Each number is 128 + 32 x the weight over its row's rms, rounded and kept within 0 to 255. Layers, rows and columns count from 0. Numbers have three digits each. The size before them is the row's rms in percent of the matrix's.

# down: layer 4 MLP down (transposed), 704x256, rms 0.0553, rows 15-49, columns 0-127
# gate: layer 4 MLP gate, 704x256, rms 0.0596, rows 16-50, columns 0-127
# up: layer 4 MLP up, 704x256, rms 0.0572, rows 16-50, columns 0-127
down15 107:122134090131152059186104108085109144198176079111106143168110070123143107123102228112066110124091112231119066117127072127137092097172158120153119102169128142153125104082115122126140137093096161156129115157129140102127129112081178156159129097115149112149111131123150109119205160126157086112223107165152103149155094170077131114098204119115157097150095140115104114112097118132103127145070
gate16 096:129133115075168163088064068104085170111159115091100140168111110118170153138147096093081098164154090142151071089088145168156128134123152139075134115108156111096138104094112077120142123047140136110119133124067169133181123130107126133175132059087117141134154161133196140180111149085102134152168130143110154131157117113164125113053057187211108127135148149190152096124097093085089098162119
up16 094:130103097185117129086114155170144090130133143145134127127150118147147091141154127130157128116102173130126229165139099090064110081159138155140128129166109084141160128129135151110175154122091084087133076108193117128185068121092110097126119163175115116167066047118092193096107089135110116118146090178098149100105140097116083156143121099159109112110151114058141198113119074169143139140113
down16 097:142113136122109186143159093154164099119101165138093155121155122119111123154119156147164085098152165116147140139218077071096077115108140142118110147128138152137203116120175133125180171113131111118159120075148090098189114120076142061111173125162124172153028122117097138162088151174123102139130120101123165094110133121075149186201151079133169127091156119043085164163162083183156120142133
gate17 099:140189114132089121117111098115125118165095151121079148102102118133077128154122140169194109122119142112145096110134109150161143139131144071119127127164174151145082101159145132096088102125057064118096182186118151107160141143146182078117109162129202127156102099164120048106079112152169208119113158086130108088136178093085107109192082151123067136153165149118157170093136050147110089105113
up17 101:113074135111104150113094123149120163109163133130086198122160123081175098116094160073058138176081109160101176107152154090109137133174095133173081166093088095106141138165100143076185139134126185121093153075117081102087130107135132117109090064108071125115174172087131168116135172128104098159106142156157190158086059183149175179107142117085144142129158110118146045184170182159149143159137
down17 099:138155128138108143060121126113102118102106140083150116208126145141120136102130135168115129132134142084104165104100130201065105060141133162134160145086117174130095165163109091156094153121131095179188103117156143219180073153138141132098185210179171138137168107096122117154132073133115179087072135125055124063116156148112162104137093161119088110132056093141161122123141083095104100132104
gate18 095:092126180104111122074123133130117141000132125068141108173131109158112112185146123079064164131129139154139093085059119149118134099108101130063187087114115130158199123164125129133159166100086149140110161108063140143167142189066108075152100162081129025130107171153147114079157133122142135113096128066123101102111123116127142112083130071078189120140124190142059104164121116119122170164120
up18 095:120148092084142133190150164124108108136102117171108127120169157124140146136103179164142142142143088173113124137165190139097150190109164113158112118123159157146112126098141102118096112117109114122160158114190100159107192024218145099176111117104161136112130164108107135136121115130139101112074154164130140116153137116165095206179110220122107158110137108204123076113136105121124064068083
down18 099:139137115106145128168145140123117116189107145246122143151103146108155104124117108157170130084123127114126133076173138128149136112125148114109106149110139158121086083092122068064084112143140117136119131118150138122148180095149118143154084125140131154122129126128131160139098119174108101085110139156055154153110177183092123181123131175147105108078105085128159147102141158137129085156129
gate19 092:173113131127113143139136114144081110111053172102094125151058180142127104146105134164115125147130095144185191070156065116105091087153103126070154117097185138143123145091115135164129148105106102093110150172132128117115140165169135120222114158126144103139104131127147158056126150139111140061099151158112096124146156162198118144108130113133134107165127158130133135193131114095145172153103
up19 093:160091074170129107165117089139142132176124102139141123104127119079142162137084128083145081152084098137128132136125148126121173079127115197126115091132091076174148115168140140165146139168137124076106127144102142092089124151082101061077076088131220149180123104142096086122149153083160114150132170160140107112152134079150180154140109117117102196135092042145133112111170148171165078119152
down19 096:106136140111138079145136148151156135086091133115188135191163087113225110096150181138136098107083123151057109108076127049114117143088132130141086086158125120122184123113141145146148130135179104053157104128152121120150173141168114016116107081114163155147082101199173094141123144039137203142144179107199130115121067125122160136118140106162088161172083198164141155115175101191135098100148
gate20 105:106097112169118154160121185145098188103121134127103125158107133147173140224118144079138115098187111114128167131118147144079117098105094110093096063129151117082177124107210170105146153084137172153128067100089104113069148103147127139192073130122122121186104165064040172106121153115074134139148163159086101137162124186105151132115126112120142061085153060093196164061172122083164114123157
up20 110:087117124120097113164136120087135136126140149104114149104141116071174109229123152118153124124105082094111205078163186142149149145139071116100143135118172087159137134106139166158152122147129140126128068123132137153086134127142155161164131099105103173170120178091060185071167124127132144166153175119078131127213143160082125119139177083048102053085173126088145147041185132067160156170152
down20 107:108161116160109093126184112123203096148135136134148171112161118147148092144155144141134163160138112113160113067159154083174164167162065127117118126141160192213170140082054146162138156128082139141128142078089110124112126132154130071193167102108125150101145140152137146115192099068122106170097128182168099149108113144079119147119148154066146135172113152102169133131144137146125077148126
gate21 084:130092133129147110090130204180151085148127153128118112119093091175161190162111111153100158101101157128079155101061116115189099098119176119084160145166085167109137121141133181123181154072062092157124126113069064081073118148100127139124098125067128089176122127141161118123098105131120113160095154100097106108132116096052120135106130144129133171137138158142135165116072170134143140106136
up21 084:142101154108144177136168149100047137184085124147134124158119145098148094170104157165097105155150107131052121154153138117145155113113112113114143120160077139119143102170139131117129120114111180126137155099115151120156085078146145074091086075104168132163117135184086109127115149119089112180080098100149071157162096131095120102060129130049105166140137158149117063093109194130114098145181
down21 089:121107102132163104119110138154102064103131176045090133159085139182126156092120042105083067124117101117169116157096084127111121102125126103096151095125090129077159143172182148130146137103142089111193048082107134104105158121156112123138126122144110125118134146147102109147131123110110139121068110103145149169114229092152141100135119182135080169125125129155191112063149123091123119165127
gate22 100:096180152103172104136206107147147168110182142123160132141129134128152132155145141127098173124077125155126146126152110125103095112152051114173135165171128169062094099229155131111111096154115204139070104109173133116113175120130092145109126155105103097168119101178182107143105110054062136131165144107127154148159125142127185139065127093084162136112122125151076095154127166143109163127123
up22 098:085131113085170154135167121166047079063095108140158093129151091171076113128133116107137106121121148150122143159127165177100104135124101062121131141157087121102124125147112109107184214118144136169145080158148171139107116066174149139090175117130063098156137095111144117103111136108059140171157071130118128117083131083098130147100115098182145178083156101128187115097088191188131140094081
down22 100:115135179138164142141103084120140165095117197143123145110089091168156156161165093106172068106077093185122130072140122129110156126114143073136143197119110135105135093142164121141143068147121148214106086147234168164147148163193155115105157066125085108118126126087141121059091085132082104133145105121169130111120090087136120135132133126082156172095111109125150147099103161109108060143098
gate23 117:121147163119094156136097129173096127150136113155093141126103154153138118157115141114160134190110135132081082174122139184074094167129145138138127107118110102154142089151091104153126181103090139143208123115131151139133108111092159137112114106100125120125081124077104155144145181139109176162161125162063159081034126138165159168167069144139115128118181093183157130152077101212161112109172
up23 120:102139163155134126116120183120128078124066060124114162140058140193131123145144130132113151161112121157088105150170115176122088183131146138159102115167095125157140187142097132137135134134140176163197156129103140152135122133113147141120106126096088116130053093117096147144150146092152153119168078162079121084085097218135153092185093140105138064104118097102150120136106074194171110122177
down23 114:129138156077119140156092134105121087084153132134100126129165160113127159131130063093148121151119118106045088126118091165050079181107153119078119057144146118062107186124143195120147205156173139169148121110110109097088123106191108113105103136142133065091144138074094155147143122156137136195157122152137146091146172099059105199151124089161166118097133150149112107096110078127142128089128
gate24 101:107174107135161116166183160126126047162144101140113116105197111169130106083128158142143158117124154101106165138057090126163215151188127112079140068129095149100137136150122156104103110108181127156098079118103129044095105130044123149123096195096113128141168141189104153134119108154114172129145114141127107104154132104122162115137096108129173113093127111155143167143114129112219090078113
up24 102:101116161114163061118120147073098161102134108184133160153133116135127041176064152102099121109074155056082152155116124095110040094100078076157167157118141107121181179118116167151143165144034096094190121152115164157109140168157155125112117160115245160157141074128164153108177142137103113206117169028126103113156132140142106095155161081158148123153147088102093102070147098165101187098146
down24 103:160049146168092082146139139150125150102071116053185114177137147141127161131038114082134075174120149084085130101131152156106079094118147111087184183121138140100150148137139147096142208099095126117145117147122104107164149166143122088102108114226133156169214091114151118071105110181115120152135143084172146119148138080096117152135140188126125144154124117193133076105203131099142189111095
gate25 109:199157109182139098109106165177135115128128122070086098140127129130170179114142139115120093106131129113114150079166150142051143130089125112128162115142183181162114100151167107117110116135089143078150137117126169066087143164112098126124120098147129153108166138106093188191084124180166164138078127154129126106121124139098128188133071178130142134112143080112205120077103119145101120096129
up25 109:165128138159094109114120136121168073148176128097037088163169088151156172107155133119120110126179123079116179076160123128086174121102133096114176069148156165159087139129170093119103086159102143071136113108106152085116148147166103099132154096152108125099161130095059191189106102159176194130087098087144134109129152100110075203144116196106114150121102088144175119065100118131125091131145
down25 104:061096135124094168143126111108152118126105109149096130143122128122082125109126147156104116122143162090133165118099126167152147133175087169158121146130055125112106176100122173150089158111121144116120101100100120146140117138102118066132129175126119149120114086088135131102198103089129123133157111046112128137117172098131122104142140080121112132180143188158138170140104149105114126121128
gate26 099:087118122107143165118140126156066148119088147107088165107100111146121072166052085134143122143122129112180151079048165117134134175142120152114140123152187128152119104122173153164107136122080101161192086145154137135081143169139200108136131125078190155155119110123103076125138127171134117162120100178196106136118135113139169113166125131125128116100144134088145135115171087151124067146108
up26 098:173109133122127091119129087140151157196153097123187128146163126118090181093167147131163168129108112096138121182207063134120070114109103114120097139168119127140134140061122168107132132113133170118054187152099148126187098102102113167178166130124080164169153014143152109202117121058154177107132130097090152167170134197168110172081139102105129146131108174097108163111093160109085107129096
down26 098:125135172123175152086140109126113145156122112063157145143162171130142208158146135138130177171108130149184180173195132175144077120144114149148108187123184105163131075123152128155134109111137211162084160109139129129173122151094181147163165121202106101124122089106180154144141131141122171149117117090134128123178161164162121103090150104129108163062127116128104111156128109132069156156096
gate27 107:057162166096157071152165114081163134110136149058149131120136102112138129125098170124137140093178130198100107103125098093143076091118146165144139110116194144136126162164157125102114150103094169137158152119158153127180189103135158165077163154086109087079156159161160136112179070105104129132120132073147122144111080158132139104147100105140139116075114111105108146114171166069108123165100
up27 107:139138119089122142124150110182119088129126153154142126131083156120125125161071099076188121173114104171102119174166181178051145103135201125139171126128129138155106081095121123121161180094143129097111075171160078074101095162156152118138145138126201124113137131111128152084111159114132160153092108163063135091171133093134145204125124196109151174128127080090121111095100126144104105133108
down27 103:079162167110169087121149144085173146140131140065156134128101108115136128130153181125135107106136137141152116084126115125132145142112145162155141121139122152159101158134119196176133096142095146118146132109153145143169159112104149145117135120119132105134139149149134131068211081114145100160148152117178097103131096171134145110126122122115147166114136138087087154137136127052091104158090
gate28 106:104165188139175129137115088138126145118072148129202101109173165175091146115150177165121123099161154098147149112137124152126064124150126168127131135110129150099180163094165114153169096132120099046106129128065124127145153173133190151148149119122092107136134128111214113154120112058165103067116124151090170074157091213182153183105117076117086087167082092157150141111125138170079115157134
up28 105:158138137116099162158219133093135178112150130111085161163119090135094122139127119157139154098120116170172121150113177150135139171108113120080100145147154144098073059185116143151114123120105141097171139096130151101121087116142065113093136128108131173109136163099124137163146156139125124179143134068175124126123150104152119089098155127171081177128189212168164064093123146125159087098111
down28 105:106110071129142157111211155135115171102113188111101102115105117153116153145078126048097153092154089132123137111145058142152169136131116116103117107158139138150058116167074143127093148148143140139173137120137142104114159175202095114104085121115102129086116124114110183136167142196080145188151133086178082162126140110128152162161164152154112141091217183106103132143051114140125124108176
gate29 105:146130076138146173141129150140184188121183073119132144192138104158111122138103147157126115124060136197121150081111120124077104140098111101194102161083091138125117161091073178139168119105143087158164069141084158154133134148090138126124109184138101138075162141131125153086142126131120105197092152151104093138137140088175108115121120117145163105092173152133142111185126143102156094102177
up29 101:147078094136128186138013124180181179127099104114123161102104081133129112137169157187095112094034095174129154037157116111121113117127143160185080146091077155107099125091143158149158191110105123158103113150080168115145162123128216145111137129104102150026139118079145118162153130133161151213112106171106148138127143173199134115180139168160136124111138132183133101141126138132101089138158
down29 102:117129109118145121137111144113167175109162146135130116088135146175137151163131101130131170125137150153108137109161193142155216118068154097193135127072109128172096105101143131171122152128122144152073105151130153086106183183148185183097115098092126151095112122117139102146138187070159120115140120172153141153144118118137137130149116182176141159129144100137103120157112180096127114171122
gate30 108:230071150081068118108121134126193111093057126152171139191125154168147175161110190160114138167141163153146101142112152117189103154096105213105132099135115085116116107155184108100100131121127140081145117147140123120103068162086126154136177156075161097099173159176080138156081132103139104128125152110120132145108113134099204138101096079127149172197108129162121156095113106089112064111152
up30 108:085158151106177114129060159124101174116113124100106157124137165130109167172129075118122188104084140120141156096113136034197092123122178107084065125117168157175181112158145153127092136075103161091139124117104141119116119072147114115120112146107043101167133112081145114136192120178129167133149122164112207110143080142172095104168159181150127144152163134146113152158120106164155172111086
down30 106:089134085139096149129113117100112131080106108079124136128116135122110124134156085119131053063125152148118160085111118070176140085155090148064159111106161179154151068203167125102084136094190193112148109140092130170082122207093087180146097094086133076060118144150091155091120107086106158085156115098127179150135133204117128094134117161131072113128116159131146119098072119141191121131101
gate31 107:063171119156056106118116166146111080129087072138188107131127152131158133125072097150134132162087163112084126160124109176134131127081087141113100094185140128116133101113118123100144098170143193166165107160081172129119111126144083203128114145130119136174103111166134071091136163120114193127187127067133094173124114134089129096148132139079137204104051113134143121063117082130178081130161
up31 109:136115105109080114150103127079120184073143177124127120083111103120128121146138107128122165115114135048121158074162095125137070098167110143141154104102133079159094123120170122150093072171130126129131142117078162152189150202149087091120162141065108088147151132165141117140102125149136152176074150126130151108103072099096130161123117059157150121148079112042072136178198094111139110112194
down31 107:130082131145093123120157113145135108166132167187141134117105084091101109092121126099027150145125176119159146152132091114135120150143115142151073163131120098115104126136119157113144120126124157119123109124146097154139163124162149138132153087088118148160124183056152094155137146144092127104131171111093102110079119124156130158198077089061110133105128188118154145091127143122112157184120
gate32 113:150126157146105171136127146155089190131140116138141141154056101140101126130122100102185083156162138110135062133116093139141113147112126140113144156103111111188156116185106110193092130125133165127137122152120056182140149103071142073143178082056092095044118142083069181158112166163097105136132134075104162077093106117121150096164080119163149107144143095141157110166133090153159156125095
up32 109:134129186102116139154116147131115124124162128073088145127098110140106112146148115118135129152137118114095056077147104141151122141108131112154107093151105078154173135198139122173123097126118177132184213122156079204160123131140138106089139069078058122097095140075069169143113120096114113104132132131093155122096026116123162098149126133065110157118133116108124095127146099145159130142102
down32 105:103139161115096134150130119136118108115171071048137137152116091080116148149137138131188095116109121129087121045144108110114127168091130119109160086166107139113137167111167183125124153122110148144137108081120060174131131148131104142095144161089127156079199095072109155094192097120153131187168086110174136134125069127088113187172116053139135118158152118129119086152140142110164082112106
gate33 092:149144118085057142124100076138154162135152152167176109199136146149096173149078188198128147119124143181127076145116114099157161153102130181090187100085141156141107151091176121079109170092189110117142162131078114178122097127089143141071137172169132140077134161106153056105131136146103083129145142082102157091126123067115149157152046126155128100111039093100104146089114162115109172137107
up33 094:132089108102067123107111124149116148179152106108146173160128109149109132078121115070102157152138112206084117106202112085116149135171144135141136112093110209174137142133156119107196173108157145016129106071141179144193127144107095200087138179085132164121149105142113093084155090133151106097147153113102186116121133104156116112130126119116117120098122150106091100165169124163121144200062
down33 097:070129153130175043107112126084127139138129100179080115114066150089120136195152152081094112159113143108176126076176139071157120162116143141133104095145095070126104122161149096182130156055131178137105125110136121127135131106099126165128136134090138139110115103150105074100158160123125090163159089070128124121140059104137146083162086132123102104088089095097130170053129130106070192142112
gate34 093:113130173130077162152102100140164033146167195127111119127114118130179085152099157106125182156207138147129177137132154064095149081051093138149127169116141091120147099173163146143124119158091181101106105125153116147117100177135090129172138143069144076141134102119157178170134111074108159152132142165052141139167110119111169070122088144143098109150166116159148112121094122148091048061152
up34 092:170149121150105116125177126137097116144117108164095117124155122118083136090140127144207046150101103052081051154118146111102152169152090088106113122111110089150162130100091131096152139109103173116104102184042161132091133110127167152110093155107153129216083082162138125176134160155100136192150162095089063093129142134159067078175152096104125182103144143136143174101085129139151064143071
down34 095:154114133102164133153211138134082138156175139097155096120186087156151116109125109136122136050111109171119135158156072137138138061155185115121119125074086116140082129118158104099174100137123145098082165139111148081121140118203132116073120177122124155166156137161110173168168218128153071108099145103135115118118163107093168111155175130136159195152083100116142148141034112087065077143129
gate35 092:177086090114090134116089105156141183104135097131167082117146120175156175187178154146109132083166134131144094118121143092106117126150160163088144119157157149111120170172134145126105105150129114165171161100105132112138029140121147097055153146139126220079086134093112207088109124117116100135101136142143173135045090091084173149161100125079168138144146120198157146114127109134149139149144
up35 089:113110121147110153086114141106153034075101179123091090117110151070107105121087133127132121100074112091120171121129117127148111081100130096188098137140112102158109106139211160118118129131125122148102121128169106079122147162102109124164118126171113050131145105161109145105094119105137091083155169204091096154094101140135161144127130176132128053165107136115127192084124136122154179100097
down35 095:173159146193121105087180146120147090079162110096095138084101107084090080073138103068097134100101079121099123173172120171113198156101118127160138114155130059149053136092168133075140102099126099088105158147109171182164110118105160111114137106144166108129179118110108090136105157114143132085097157151077122109123188160092104175111101111132103117185117156148069184111128125137124110137215
gate36 111:139134047143121131187061124147085128159079142135119155098097104191141137143061104124130121160115148165140172117154070137096075154155102173129175145097134169124098084148131195121139107110143100138136086093095181143141080117141080085174073162134114108126118111154168122156108107149089097145152186148116204162103143146095157137148113122126194123071131133087113119149167104129097132103182
up36 100:122089074110128144137128153122142143204090182230116158175120161150107123144101102134137132125152136139130147096105082122105103097166146131116163099137122111099089097134113200112075090138160103070123131083121147148078142095141102106164126149119164064100126094141102114181120094156118117113138138100127153141133164128110093135147190148117183118146152082126109111158171087126135152105172
down36 103:063099138159089131103201144110172136114110098102152116125138189060124115191174145140168137119100148065116129177093170129128145062134158187100126096124110098131103118154105103124094162172150147100147136090143134103068162129119137122104181122153179120182140128111095120118096158168189178081120079130159142093115108087127080166130196133157065119162134083151109085113153125171161128153142
gate37 100:172107146084094156130110127134138122114101163107077130161152082149166191170077116127177120141087058191088230102105108161124103126124142116116092130117158124159101101153150110187083150099127105108126127128145097150071127158113137108214070133089097104086108187148089173123121104153107146161080156138158127100134122102187118111068115149103140100095126088043084193183119136107090182130161
up37 104:086142154085110092134143043174119137159146116094076101143161185145087112110127151141148103118047094068121142196036157156108137201139132143157119109116124114127111194050100113172168089143135113118158122186179141150177146126091199131191110153151117206152158152062145166162149115171144075151160093101093122131120191101182089111115155117137137178128173108115130145104169198090171133135140
down37 103:159125138109138208124124085124106142104141070107144106130150124122095162130143119087149108124170167091172099189149105083152140116119110121117128125107184121173125195125117152092159096124156142074117119159150123136187068158131140131162180120116125177132175176103173124133164097197169089102156116132074153113142121108147112112162123028125132168140145126134141112102144139119170134111136
gate38 096:129070160090105115130121154150139124088133160098157174144175172140134109110093147169086127133090136140171133160109075072105084116095127147170119164081156212101154129145120148112213177092136180125067110118123073138090086144173182083148110159127143115153149082167186130137126094124115172128123096149130182133157129117098111129112081134150101096095087136053179161139136118109144114168111
up38 094:150108155070103104145148167151188140134122213092148160147150138124120114125141152169072119072113127139150096147092123070107124114117133098165147137070118140083109110119152135080165151091142151118098110134155092104084096083138115123116152120092090124143178084117180127163147106082121159122127119136136213099161112138124101141116124190141067132141088117082197102097097123074106075150131
down38 101:145077176124075144172123138116178136151148170137145133089144128137146149142118196175125133078118146159114124153133149122108131150132163134140137113083125092104114106090119112148159157138093120138108177110151139128110135110124096095085190118090119174108143141161163147126167061146194122082163121139163135143121161140104147154108153158121068151146139089127130067057081126121127097204108
gate39 069:139113121129119148128127113164128130092106090122166099126167089177084090053098148112150097157111110184123150168065147204155152143146161143197148121160117163111142110161175149086127139154094131130112153113096091090140097130144100166133091112120113108141080128103139134130121106054165116105103098192119158131146146121135169119181156086121143108155122095128063170126134136085117137164042
up39 072:152142177124140141079126070141050119104121144114144130123128127109088101150175148146119101105160109144143169157207124123163136131153118150115088143150196146113120116110215181134109142052112063163148126117043152097135119114128138112083177136101087119093098181147120106154147124146126153141148164142151152137108109134112095147121121105130130029130117079123121132039109120107172162209031
down39 071:136132131099132082137193119120101125092110141123177163149159147112133107136123176130119069128179119071099098081162111127107171157051119145086166148115173140121121122122101137184136109125105110187108112145119124137169073152159104183167131124111166170115098101089200081154121173118103112112128115137111061134135116121118063129145117123094090123149059158109156097186113116153147123136137
gate40 084:171157091157154152104091140135091145116081120060156160125101118117115189185083151102070172127076115126120149151150148141055122116156141098115078132132125141164172147131182160172134140136112125187137128085099125136155165129135107120127138178107140170151117128115125068134048147122183076111116153153098128173136078086130099143107128178152136102117091109067107192146108132141114111152157
up40 078:163183140155133102172135128106145181118144122082193091092127118116136121110159126098150091116145170109154151134151151138161078174187079159185109125130085121057088086115131140078158070093132117124142152155136160156124080083115102178111085106084122150153119145065156141149159125156117122157145120176132147081124125122150166098152096055115073107127145148111147090144157093098100139083102
down40 085:143191120164134145126104139089124087127114096185203088141078107085096143182132171103126077084113169117114135186176131161150109099168096149134136084104111132112121111087165172136147132082163150136085167154144128094119118089138156146138134168126113105150164167097150126129121158189126151164162099133101126139080120124124143081152111083152094121162173124075121127135086151133128135092071
gate41 079:095152125126122180103131173124104134128149119160058151120124183145108139135081125174092179103106143133125093120128111163146140129122120168123109178111148180174139097181146143125137142116117110119208145149083092189182134117143127173080128107169100112127164122152102086194187131138086152165166116147143152093090093077048131048170130104197137111091154173106094146097144178181125166149085
up41 081:087156113098100135077046143148115136164184141130125144109176201120144112068155095161088141110118164164137144142101135149083114116046183087091076200088139186112121100122092117108115126135127092132077124097098133151203179147119090169129108150142161162082141132086076098089155150138174154101108157096109138122110143124124109139089092107173113135084091116141114111182121086116082149163132
down41 084:138145154141082141152127123129109127137124132131110132120123113062155141157115066110117133105080109162151145157171151125105061133089111056199119074134043160125132129134153183170126209128127103104099128203108112157144113105079097135122125197144108097127075174164127100195085077144110106092116184064136125140124124157120186075163156200113145079094119153144099179118182112120142073127150
gate42 108:153128183099115132102173132076082183147132132110137139147127097076131167114165140132078152119134091088103114138149117113146131085171143185059153112122123217145065146120169185189140173126177130164162085093120145198135114172091113097145106167128144142084134187176167136108113125102176120066115144164129138105169094158136196159123108170074148134154128129169100106175174116127178137161154
up42 111:116154143105158132138151116136127129132167178162172127098146112110214169122126167184173200165102111117095189137169152100139122105157102082135112110116121108116121102135127140100100089178135126155098125158144161161120107116120096140089109140139171106102130184190219096169136100096135133070203083168150093149149158098141146123086159145108168088161064123120087064154163143091116156136104
down42 109:150183084113117134113110139118142121091217138135108102060135131176140094114087177108141128177100172097133163136166154124081142107154115140128146144181153075157156135140120113093074093086175118112151198137115165123118131106106146161102136131129131127136174097134095093110126171227125124097135149148131160144071094088170123082188127123150100073136138088080121082131137090072127117136095
gate43 103:094155144137189135154112155107096167176122114157153148165207145184168145163055102148143131154132132111168141147081131163137146098102143088052136117070133101130143084141159124179186098137089134068139095174127147083144124172119157176174085141036170085205119120166136125108121107084102123147163152121083073146137121104145160128096163099117183115124132196187069108161081101086144119122057
up43 108:118112085156096089081114146128122078160138047096092099160106131098152101073099089083191096145121148127112112118074081111103170117115150121165108166112140133157176147136035145171090163117099088150195098111157074092148148111137140145095125164126150133131111038122110099121136124169147124151127140112131061159132178125107119124142126090168146169081154154102142200112120112115182152097111
down43 107:136099159111152161125100148121015106138148120190103177182133191171144132169112083044166130170083160108150161190177137097149097141104173076073113130108171095139181080124121139122138092176113093081162131099107142106114168161164191129071131127188106111155154107134150144151116098103123125061101116144178088142150135090132154168156175152134114076133095170110147145065155165113141107135098
gate44 098:129152118106125120198087165120118150177130171147164198173163144108119165147155141127119162094095131168127129106178076174103063091190095078148095103122122230107103103126103128125157172124120145133099113106104130174161107133108137087172123159149131159144094067107162086152147162119116112163139149134123113192134085198080142103098069142165145085064131131152101120170097125136136110153136
up44 088:174119125155149128126103150147120135062097105052116093124105094125214101113067122151109126166079123116159148164041141065148136111108124176130124135111138071137174092133110105086132106105163169130163209155154147106175136161150133138120109081162138098168121161166117128148108077139137099113144133136113123103109096036145092113185085099115119106133110086078186179140130114153098171120089
down44 094:151174147139104068161104166082142169111089121135184128125165098085109117111098116174152199095102137179168138156097117091149121137137095146134056138122153139140170136086097068102167165125100141129118142101091084182144113157159116122144152127151132132151101114137170117172072207132106181178162118131100136143138050186129134122114094071117174081074138038128114142179104083106093127166103
gate45 097:108140114078083125091169148119054133200068108167082120155090134145057143105076115108145070170079167100115163134174116100064111108164098069094115131110153107148122112118092098104101101138119148134179093164112081089081131145118148088149096186071164144163115067132104065158075128153144114148172135118119062128134153141171141148121123135195109140134160122154180121112176129140127150146092
up45 101:110146123141112130141102140070084171142134141167147122141123165132139161171113136091152154120047175102158137135185118103078162120195110103143078156107098169166149096139133075092078117139048108092115136157114132173114185109134183128112120112114090095097145160143096114174119085143176159063176078089126123141000080165141151130127116118185165152188180184165145121107129127090110066157150
down45 101:167101107095108136099114153047103144111089128231160145113120124127145202171148139127134185095140106133106091179211104105164144122161140099169102118145121097174072135172110121113103106158073098100115129111124070144140121130160161124091090117122179096091176130147074148204083098129164138107100066196102136155109144142099127173064133124172144124155118089125141135165137144099101141194166
gate46 107:141087149146149139106119088133052138163126127134120075128139156145105196179122156115156098132121144083172146118109079050119096074112091153035138081084193093184127138138184161131097143139186081137096151163110119137077139144166189177149105112113117119174136141134124119109104116061140118111103139153192101087115085114162124135142134100154153119167121162121177137127186041113140122123121
up46 103:105222176174095144084128112199114113076097164121093036154147124154146126099170110116080101176090144195117130106092113099059152188144174092108090188111122149183165092107113152086188164115127162168139163165145098141116135129144122122136093180122153077136138146146145140059151132174125195120096180121118149169117101170079150163118120127108148068100096082101163119132145085122119136164102
down46 102:116082139161136098096158159122102076139078109117057091169111207155111113185123137109163154129114141114134182089089161097166095147156086111097116150173108105144194093113157139100143119161084142095112090158102104128091123133101095154104128158139112111116159150141167144138104042093063167151099125107130116120125136081154109146108122112140142061114098114125221104135153100089124093109134
gate47 095:103138052138148115156150166157086158184102142124113148103119076092167113033106086117154092111078134080146167144164162171151118087141111091112131139046135162148205135137103067059143089112157114134171059167166116116150121156148097086140105143211116156190128109143205102105137153166152121072151120144166169099124126119135112175085127103144108107109156193139124163102194121152120186130116
up47 094:149116135125096131121163107101158157170125123129147115130132148097184133116096097113107147136080132150177178164057142174116136106067094112097167113054149135141160183145120083136141123123137083132118086197131134105134159150147088135205126181154137121164127106199142142062136209137138160144193138123177117179104137130103148192022161122120123128164095181160091141146159147146133182157145
down47 097:151149155117143127110133125119158139132126144195174140132142153120160115161111059109100157128095150128123120141119122093067113139096137134110140121103178114075105162149052169097153162219140117112101153086103129192133139149164143171119084120134172110057173166166098132080170113132134140204174142136124103140143141137130123159106086089130138124160101126139121091157140137160141094137115
gate48 076:151143125176140120138147166115086109111122133119082199122151179169120152156111151109092155111148180062169158157102097135156172135140155107111196108139154117109127095202143161117132093132171125184150115117168071132123121135100118165156119163106129134148172112158118144171097156157148114133068135078132149139152125078104048103151138125171127144169109105122161152119130149138140090097038
up48 080:106145151181187182145149161142073178095152100098113160149101095167133121138115168071131101101184137102172131100102044145119134072076144085161145086148115118128119139158177174100124102134147129206123110080121106122190128126119104129127086140117104138166129138140140118167078094141192087131122103174100124114149129065144124122167115150159112174113174141057163188178125140093123170127118
down48 079:176151147113131119167119150104128135126158134096126179114096204094100100128123085093172167109080127132117152104133128109090171190179144094144123048169159088153125109115147154126092109184127128069078074186162146151134143079130084186168108134133082167101140178152143163160229053075086124148088158159137116154140128121129144111185097095120074133147128098129143071095156117086142090108159
gate49 101:124170144117119124144095141129101168141161107123133109096143188152157163082125103116083092146144131157172133190132167135106105130188130154132084100091135181133143055108137137130196089086144145101168144138139126089136137077124166137146123138159158123139134119069196114166123171102157103130160094134136173101153104141161146206150097114170135181101180094187123101165104130155088064087137
up49 106:136145162120175186147126170109169118124141072122170156163150106143148174198144161120152118061119124124091122165157147104120198133137132068128155116079068166107130168168161097146132146088096068087124105093150197157191153175061168116133145154185092124132143118140168124155144135116151166135048141158061075110082124046149143133155140127073139146142122127107146128167168180101160166130102
down49 105:126120144207092122136160202104120135151125125074139156140151132177126179118133094132118154111097122141108182169153152132102139093167106102100121089113111182154115169064106099136117144108103134126150183116149102085114184109153195099114141135136082116081124132134159127170162153094149196078119163130175083130075100126121129121169140142133155137146149101130147113136161203145105074147126
gate50 110:136097146114163151216075112223164115109111145113115142163100148160129176131097112121123129095111130152162152097090134083078115115085101118135093113110146172112093087139108106159178135113153189072115150156090152131151117118113115126132112111137128134155127061134112093138106150070130148165168165133103147139125131114135176106107114097200124117096096126134132179138146090153115094130071
up50 106:132132158101145135169078098166200116106159147163088103163087170134117165133174122141111111107122102093149102134103193107117172187112103133155177139126129117111053124097149143193190113161122128041073091149150133093084135115099071136123168147110129130099116093158079138142133152080148146150141169129126202133114131124165184144108214138126122145159172089110098124107159108102125029126071